config.yaml
d_model: 256
n_head: 4
d_mlp: 1344
activation: "swiglu"
norm: "rmsnorm"
rope_fraction: 1.0
bias: "none"
extras: ["capped logits"]
init: "uniform"
beta1: 0.95
weight_decay: 0.15
grad_clip: 1.0
schedule: "wsd"
batch_tokens: 65536
seq_len: 256
Each number is 128 + 32 x the weight over its row's rms, rounded and kept within 0 to 255. Layers, rows and columns count from 0. Numbers have three digits each. The size before them is the row's rms in percent of the matrix's.

# layer 5 MLP up, 1344x256, rms 0.0717, rows 814-830, columns 128-255
100:164118150178187146159094121116082153146104104140102116176117166176114150167149119202084106120148146066070104180114090177126118143124118124141118144090179160144150165091106167173124121118105158122162148150084144164073143153171088104128094156150079120069135107122091164189173173134154068135098103129081188185164125122132114164118121155056101212114077129128170165145155107109139148115088
100:118115113129160137178217114141132134158109111086091173123106103155158180164128143173145140068146080123123112133192125149143146129088149156193118138088186047113124135152106084140129102103081071128159086110118161114142116147083107162154107102161181057134134198132143076167137126160115153117172073123110091123129112145131135128146107106101159192098135119127150126105230106128133105156129
101:170154078071124183145095088127129150189139172154120142180147159144129137082102087186164126143158152169136162153111104115072111136107130077109116152153069122123127117155108109173187125133142103067104186138172146122129126099163089123173081195160103157138093184137122100160081125126104134148146033114151127140142101134147166101175125092081163069096075131064090151139166072075086136141041
104:097179111133141138121118194128094163076111177154107194121156115116158138156164142152123158103144077231093038184118127157117156167139134070158121096160102078114129163118102068131123099163145148110075074128117086162117122131091141183099147130149090133116126136116115111097083165110099103168128139212151092112152138107132194130119144101159177120128107201112145142085121100119120114170161
101:142106155153110199112145112094083127102141160181132164119118193090228140093118104092144117141148116091122130103116116109130110165136129157126083138117084136078077139134161137125145118127160157158119133167113106150131145090099100117106121110130157134077086148106130111148101079133180152113142189158146167168180135111177117132157171098080077103147165121085110208076144085102153124153180
096:188165107191082130109136170133113119133187176162096124110107090151148079120166170156095105133100105117170149149099085151112121165124140126198153127118095128106127102144161104140080084135132143168213089161056176116141080113134142081146128131087158150116129102122154102126084142189109063129154099174136163110156079156120092158090092166107147151149121149132124147166154187157135128152120
105:134134088103153124177124146140130140133100155122130112174121078127163105129160122171093103170182125173113173165082120152132207086111135111188137117138180137137119118135137194120123172128110113124167149147089087114128127103140164122116074144141054107136086118180119160149142091173153156180085133108168132129144153165120148104134073141142125161171159133118092171118087161173130115117100
100:178171162223116109090120111067145095116118122111117141105161096113110102119107154092112139116116121105099136126118103125154114119158028101118102088142136157121169166085114094174082082148109158125099157128134144121131149124146146216147136121071085121087132145105097167100133134147180082130108161141178144095156146141125144126095111172181104171170163129165198176121146125106127101115190
092:141114147131174167134102126127067096197143165112078128160188160114113123105070112094085122114142104063072117088113179152140185144074160099166098135096107182092147107144144108164095166108105153164132113164105114157123107133161111116168169146118179086161121056082125136116102125036129141093143117120119204068220109137119122099131121105118103069061091143131075123131125137104152153142113
095:126185136155073146167102081129106064151106172164138068143110130140094105140073146177180181159101092147157108131168090187168162120120107146145132165170191145093086148178106156087167143147068097112099125116125167115170149129122155174102112162118146113106159150111091125125109124156109041118181105189111133147148086103124121112133132173065104151176139100148152139142146099138150078140049
104:114120147142129101154145132071146129158115184171156079168110116146184157111126141133172115110102154107139130128133150139110147127129134107112105102117126120172132116105202102138093161062111209141126131102117157152154160148098082103160198126126143115156189160126087104144136042143074120164079084117164097132104098150104092167091182203094133113121132100118153149147117133161085149120193
103:161141180145105061132118120090084109064110137132136148193180128089095053163143110060115155131144134147155158135103071075146144128128102101124140091121060111089152178085145101129132126153080152154155167201165093047104141136132113161147169099097154160140162115162107156167183135048083104195085138123196086140147153156117071151137110088161158096148170127128160072113164182142130161147133
099:164086084096112138180143143157152141125132125051103127109059184095115127128080085101131096149150117137147140113080110094130156147122116181103086165084133096206147100145151109145095118087153163121160165082158115153130160107117172162089143137078125098111128178130140170104124084135108177163194151110106115085108123082154090160165100131137118101076149069121192209099106095105058153128130
102:125178149116169196106142158167126095129133113116172120083129060132095126167181137097089136122137087154105114091144125099179123109173136122112179116215117071130108104104116139106138112179161121085136113141193109125087086105114110128087112133126128120145155077132095070148114154082123132114152190159136109113095137111119129112213077117166127103100131156182116098119117121164123136109111
104:090098181126105131195182166116121144143134137120032138105179121109072159107113138204136159139103147085136111112167139190148146100135121158106152150105153122148129167111101179208131119073129128141137113109104124139170155162045176192106161129155086183119143122122199103128083093148111155117107119138090124099139148141110177145109135116136132114114168101140154101108075125087102186141106
107:104129074074121090166152176156139150116180157154103165105111117146159076146161129147169142118132142069122132119141157179092069108161124121108125126114133076126112081151147121101094117095175142144094136145131160193119193115081065076099145113138123123144112111154085156170157115163134175117153136150096132123109122104066163046135127139164111110086104153064183145149095131135111179089119
103:096129130123105148081137184175169111190122192161151093163084165142098132140075107175118171102172147128126139131140095183150115062158164131147121139141129141098146183089086100155150138150191080196187143139121112212185109138129127115196144112134099166131130082127186106118148209138153118164056122126091153113110109150101131088140122200127072122131163095149121098176143113131108091102091
# layer 5 MLP down (transposed), 1344x256, rms 0.0629, rows 814-830, columns 128-255
098:103115116150140157130092082094102137137063100138140111143172130130134133111115117182118124102110123116067119108126125092170138167177107113150129145128109160091124087103091123139114105163129105129197176164113100105068101151206156130191131133115062144129174111104066130160146162138146070143116158193153112100133192073149114138129096100086108138129083170146139157144106088074081142112131
101:140131172135065193129097083120075114154146113092153137142173143095105130142166091106071106172082115112150190182108195112136170117091136090126068133158148156094084110133223092082140103117138123171129137135120130109148112175093143128112052132184104140182104140151103091165177144082153131141088088163153088122132157079164160141152092113160145166087147131160129130073075148130078167115083
102:151134050143121116167127121110167146141136143119103113157176136081154125107080107198183101077075162126123088155109144138144138108120102119096145092168156175130143186127135101158154092129132146150120118103148129157128076131142188109106136147063125116161133176173160151134098128118119172136112158068134094119164136207083081114121160075126155077079157120152142144123148137177187062161153
101:096148135098104184101114084111145103097107154114146140105164095178156150108129196120136113130110060153162124151115107111180148089099137144110119148095140100110110152112113067136186169135127162159147092111111108196165161155099098094081105081161155081088138150079115155142102159118055119172160120135130010118107128190116098175117156141102117070097090189167123161151133177109184092158099
099:115090144163128187155102109107187160071173092053172134098130178150127159154115157119090098087123134163142133061162092146148093119113093153053140155103170123130108133096192123116158131174081168107120119065150139087116117142110179151141174112169123178126092104088174108136145134107090137097105122174153161118119156142108181104135092164132154145153150183119151132058147181134068143089223
097:103176100101131074090139158098127115177119129106081111141113153168107121085098087190110110177165134168207138106217187091201146097106153156156128111143151127087105111077098101144173097089172199070127098128058081079166142090128123077134099144155117074091081105175180153110143090115116135128090133121115073096108152087112104108086149097095111144155151214121109122121129144145062119082088
104:145112146135143111119133173184132169172169070077129137145106130095154059136153069129153186094171075141149086134141162145128175039099159164139205123123157127064134126134113110152142188148171127077171089180054153144110115105128116158110087139061110151112142123163130160067070163044125169119130162160128075185177124108207062146137143158142093156180122108143162153213138076119129104184142
101:148094137146154134090154142134123118150114148160119116086111163136122182145099131079088117078081108117106152119135128130093157135129149111164131101110128148076112164123126187118123073123138192078145070167124081104168147119133135119124053112132120121120150155155126205110127132113153143182110134162134095202153143181136116164160113125150130161136167169109154165109147175105072051087158
094:075155089127113132118115122106231211128118167172125139081075113146139178161120079129149165119110130148134143112124111133120188040208135124171158138127162131098130089090143134147148109136094129105111144122124150115124112093145119144123124138113023189165083187141063119099135172107152170167112166116103146184090090172153193153113141111143110144080097103094213096079088097129133102086168
096:118181107149105143117140200147085127120116077178189137158136094131141115104176125181153108107089153203142151137111157150167104039094084140125148096159138122121160083126134115164109105192126117086063166153134094112180114132125169112096144134151072091118119122103102121125130054138159066104140143123112122152063133219126129148122147141102132124174137161154128146142172135121105127098111
107:155081060069177079092149151082089110137111221125134158092111103147133104159103151072133048141127140148153132180098174129166084090102133158092132135115115127099172141160114134111097133116176149171172095132127199098168149153092131090104113093172193117136167084130122137171179124127125145075120155204143132146103110083126115101079174158114075067118138106167158130123130118073109176122142
102:092131150156089070150088128093154096071169148173140086114159143102115115175154116158179136119129141140110115089130150145115098141130108105091099095142172148072166115125147135082157077147136164203110179102079082148098113123182154187112136146142151100117105156087088143024132136120072152125128198126181105090151135134126098057095123162134107143117135128207085106092118157109170084108041
095:146200142139128101161097088092110128207074120118133136154128154176080171159121167095158189125164094143076124127111129151126165143177158109150082113130151097178133133099099158153158144154168055141205107147116100151135145156133120124093120124130065144146117102176133098115126132077142137137088143146100136104145108152026130120122152135112115091101144112111117133135075072169083117084153
103:047097123139136190135167112097111126149194123135121135156144091150115128090119120154098099176113129164177105080119092144109141061111143121126137118230127195122108111110139158119142103161142095118161153128147109136094062106123162154107091100130135117026130113029106101162106101103105136085127127159122066131128156119106109215167127131089171125156153121105145110156108120118108070110162
103:166120093148132171108130132145130129102156150084105117138101119136179119044111130118138149149136150118127138192154134116098138182152071153135121123114205119142100156144131109152179120059130174146182105136088157111116185163160108136087106118109140102149164150144052076124100107112139187155154084065143156136161089174122179119134105203108157177169128136163067203159119180174104123147133
101:177102120086152104066113135127145134123175070135155076109130135101084099166132154108177115114187193107226135122170192122170175098096151117088166173131114082170135126112184141156078078130105112124125102092156105159154099156081108166138142111123135056164081097125212133077120191121167162131101141143133115051151114104120122139091106105195133144119144093136125138145081159149114135114135
101:120161138143105122128135194112144123074119108100120068092149113097141120095180085083135124114170110156162167098118165110125145122126113140129177221167114142159090165128177095079131092136084152096142149148122172108184120072098047121070101139143128123096117110062122061117084151122135152109096100152145122150075134105130201096140117189077165101134079191123153167095197144155178126203148
# layer 5 MLP gate, 1344x256, rms 0.0776, rows 815-831, columns 128-255
103:137136083130147109149150126112139179163125153097148122074107169168113114144171155148178145116150150111119150137106101124095133143142131051107120187101133118143189111060126185133144072102165119118130167132136145180095064155131166125129098071117177100120189086123113140119116136120107131159146167141111126081093133191178125151091112168106164157170138159109090146212150124117139138127155
097:178071086179123184165197101145154070146073131102150145057141171167068116145152121106166137133124186112159110134146151103136086110085119089153146197117125136088126083182060140161134170160140150176106120146121139112134096144157136121140097104132140103159151082133150171122101133098049159132118158176128157096127162071178126149130176111083202184105125108137148075135104161175140069106119
102:195089083086089130119152100109045123123079159125160098145082122090164115128137196140086164131075113146132095141120162130121184152087140144115163127179146093157170121131093203188150153136193182113186110116130122191101156144144101175126141123144144106098145164114160196149143127127127157159130139085169118093094115157136091121114167166104095140154079119163131135095156109118185104127073
098:121142167137138104165104100090180200126155151124147116181179098143103127184106099138108183116115198129095134126117104135117113150110106141077120147144137148111167099090145105140165158098132161136084127123130058127101117102152095145108130126119122105132162115087188142171134082148157115145086130100084120102065182137133159088199128144137150143085095126195141087105070108090114111124111
094:142150138123150139134183079144106183122176121135168112119148194145144100165125131129112178145097098117094117174097125175031157096087153142121185098150136075091113082142145088167115097052122091232136110137145149136134117162225151173087192175112136117113143075136154131093100129182076075114141128125157129106122151213087123094136085138082155125082114128099116107171145112142117133168106
108:148126160144118132127139053133102160100130065086114189136118142122164113137092123060040103108142082131116172111125129099109076083105173113134074102122095107188138116129091092116115046154124103147126114127109137106130098131121126082079178095194138132143197091122132108164125112110115154158157190128132105127181143102203117177131197121127106148088094075067159081144097169083153174136157
104:109108140090105149153107148128084102052168100167150196147115189091118076130121167132164093149152168104145140121080124129095115104093114069108110160138153132100123153182104130135138141165136078170148164144190049105069173101139134134124113211123167082109118198134157139170115067142138137093163091146107148076135138086188140167182095120102102185158126120085107133177148132082141160166115
097:165122097134123101138113089158155102072146085084161112116119129120072114174111215129127177086176094173184130112093145073104157141093157093146096154140129153147176095118127126187108108147124114143149115143157134159101104165125140149127162179091118057105101140146149090094150093135086192176087155102060110089094176127121138173155084085154111126126076142143119119130130057159092160166135
099:099119104133104137136107086126169133137138140089146149054137100131087149117119084081142123116143114064124142108110112110135146150107098039174055133067096141056112140133152127086129160104154139119152141091105123076130119172073118128175077142094158152067175105103142116162073105098090144146128109155132125101124107124178146156141148169142130092155170150143151154148173112156075119210114
107:114178112163088171117154088137140137130086107055175158116157203199122126052142180140101185086150166174114134129090084134144081117138043155159080082123121146111150113127169146140144163179195140134118143116111098143118163125119085163096137161146142176135161085102073161123062151123080096076103167121140117115143117113165119129150148143149150126136142055067140071132072123182142102127105
104:081171126171109145067179125145127174166074144111151088149135124151111143022139125122120094125124118120123102145122132099156179185126147093140153069163131131135103144121174097147091140172116105128145144125105142160109117111101124088086130127125134098101200189143156112166143129134149117187177124122106173136058174200159098133088081108157100110172090151110121127153151106148127150164146
098:123041138116139098090117107175091129135140110147163121156136052110124137130180092094113118133101171051132141126117100098113164147102143086134140130146114127058129121133123096139112104125135132094146204126165164102138076198139147093165192131161171141099092120072191112154170146087156116121171133123119172140134198105113185136133145110132137116118188171091125107173112130151136081146130
094:128098020149174177121169089177108135110103097121097133143162160117124168103120118155135161143100147125151129131046078110071185101077119140137096122121123213124173108144179135159131116140117081114172143114130133178141124117126191128135100077113140146073129167082108099127132116110139135110112143082115083097105161138157118160130174127108153095158138157110146103141160148083186080129150
101:165152083126156143178135158104174145113085141155119143175163122107117135100066103137101121059137148151152101130066138137088071157138128118118158127065163154191116128099104124119171143096062127148175123131185103142171103076116082170135106059129148076131116134139109094167091136096112134104133098124135142105134114165117072136144146143108133134101110184124209100145083168125132165104151
110:129106061131081141157128153195114173084092134158108146136071166086156108135135118120143214125142105167129113154084177137092145107170158154171140095105067139133108082185098159111119122127101149088085177098152142102115114102159154163080146110177142119077162173145093085116129148109122118093138104118098114135119153116146141109098117130134139120194081127130080050107118053166112151143152
109:128104193193097122165144112113157099124141134190140078161139068098133075117103141128128109118102132100166127132118104060104156146134138119154149119122093159128118106130104086104207084131165107074106149142150146133116099142177136104081128148139175147095083162115132162183061122110160147180181101092104099141103137101137163119106167074095189141156126138157132090152123099074125126079119
098:108146091130179096074142125114119132123156070125115110167197116089110130137111114116103068086136112143166110140121082169168118141104115130120153114112122106111093144131131190129169107162148165099150142111153091103148185137091107148192115072161102119109127120135099183082116181106120112212119193139141113111149132114168150117048160227125094086111124087133179130110129090059155116083132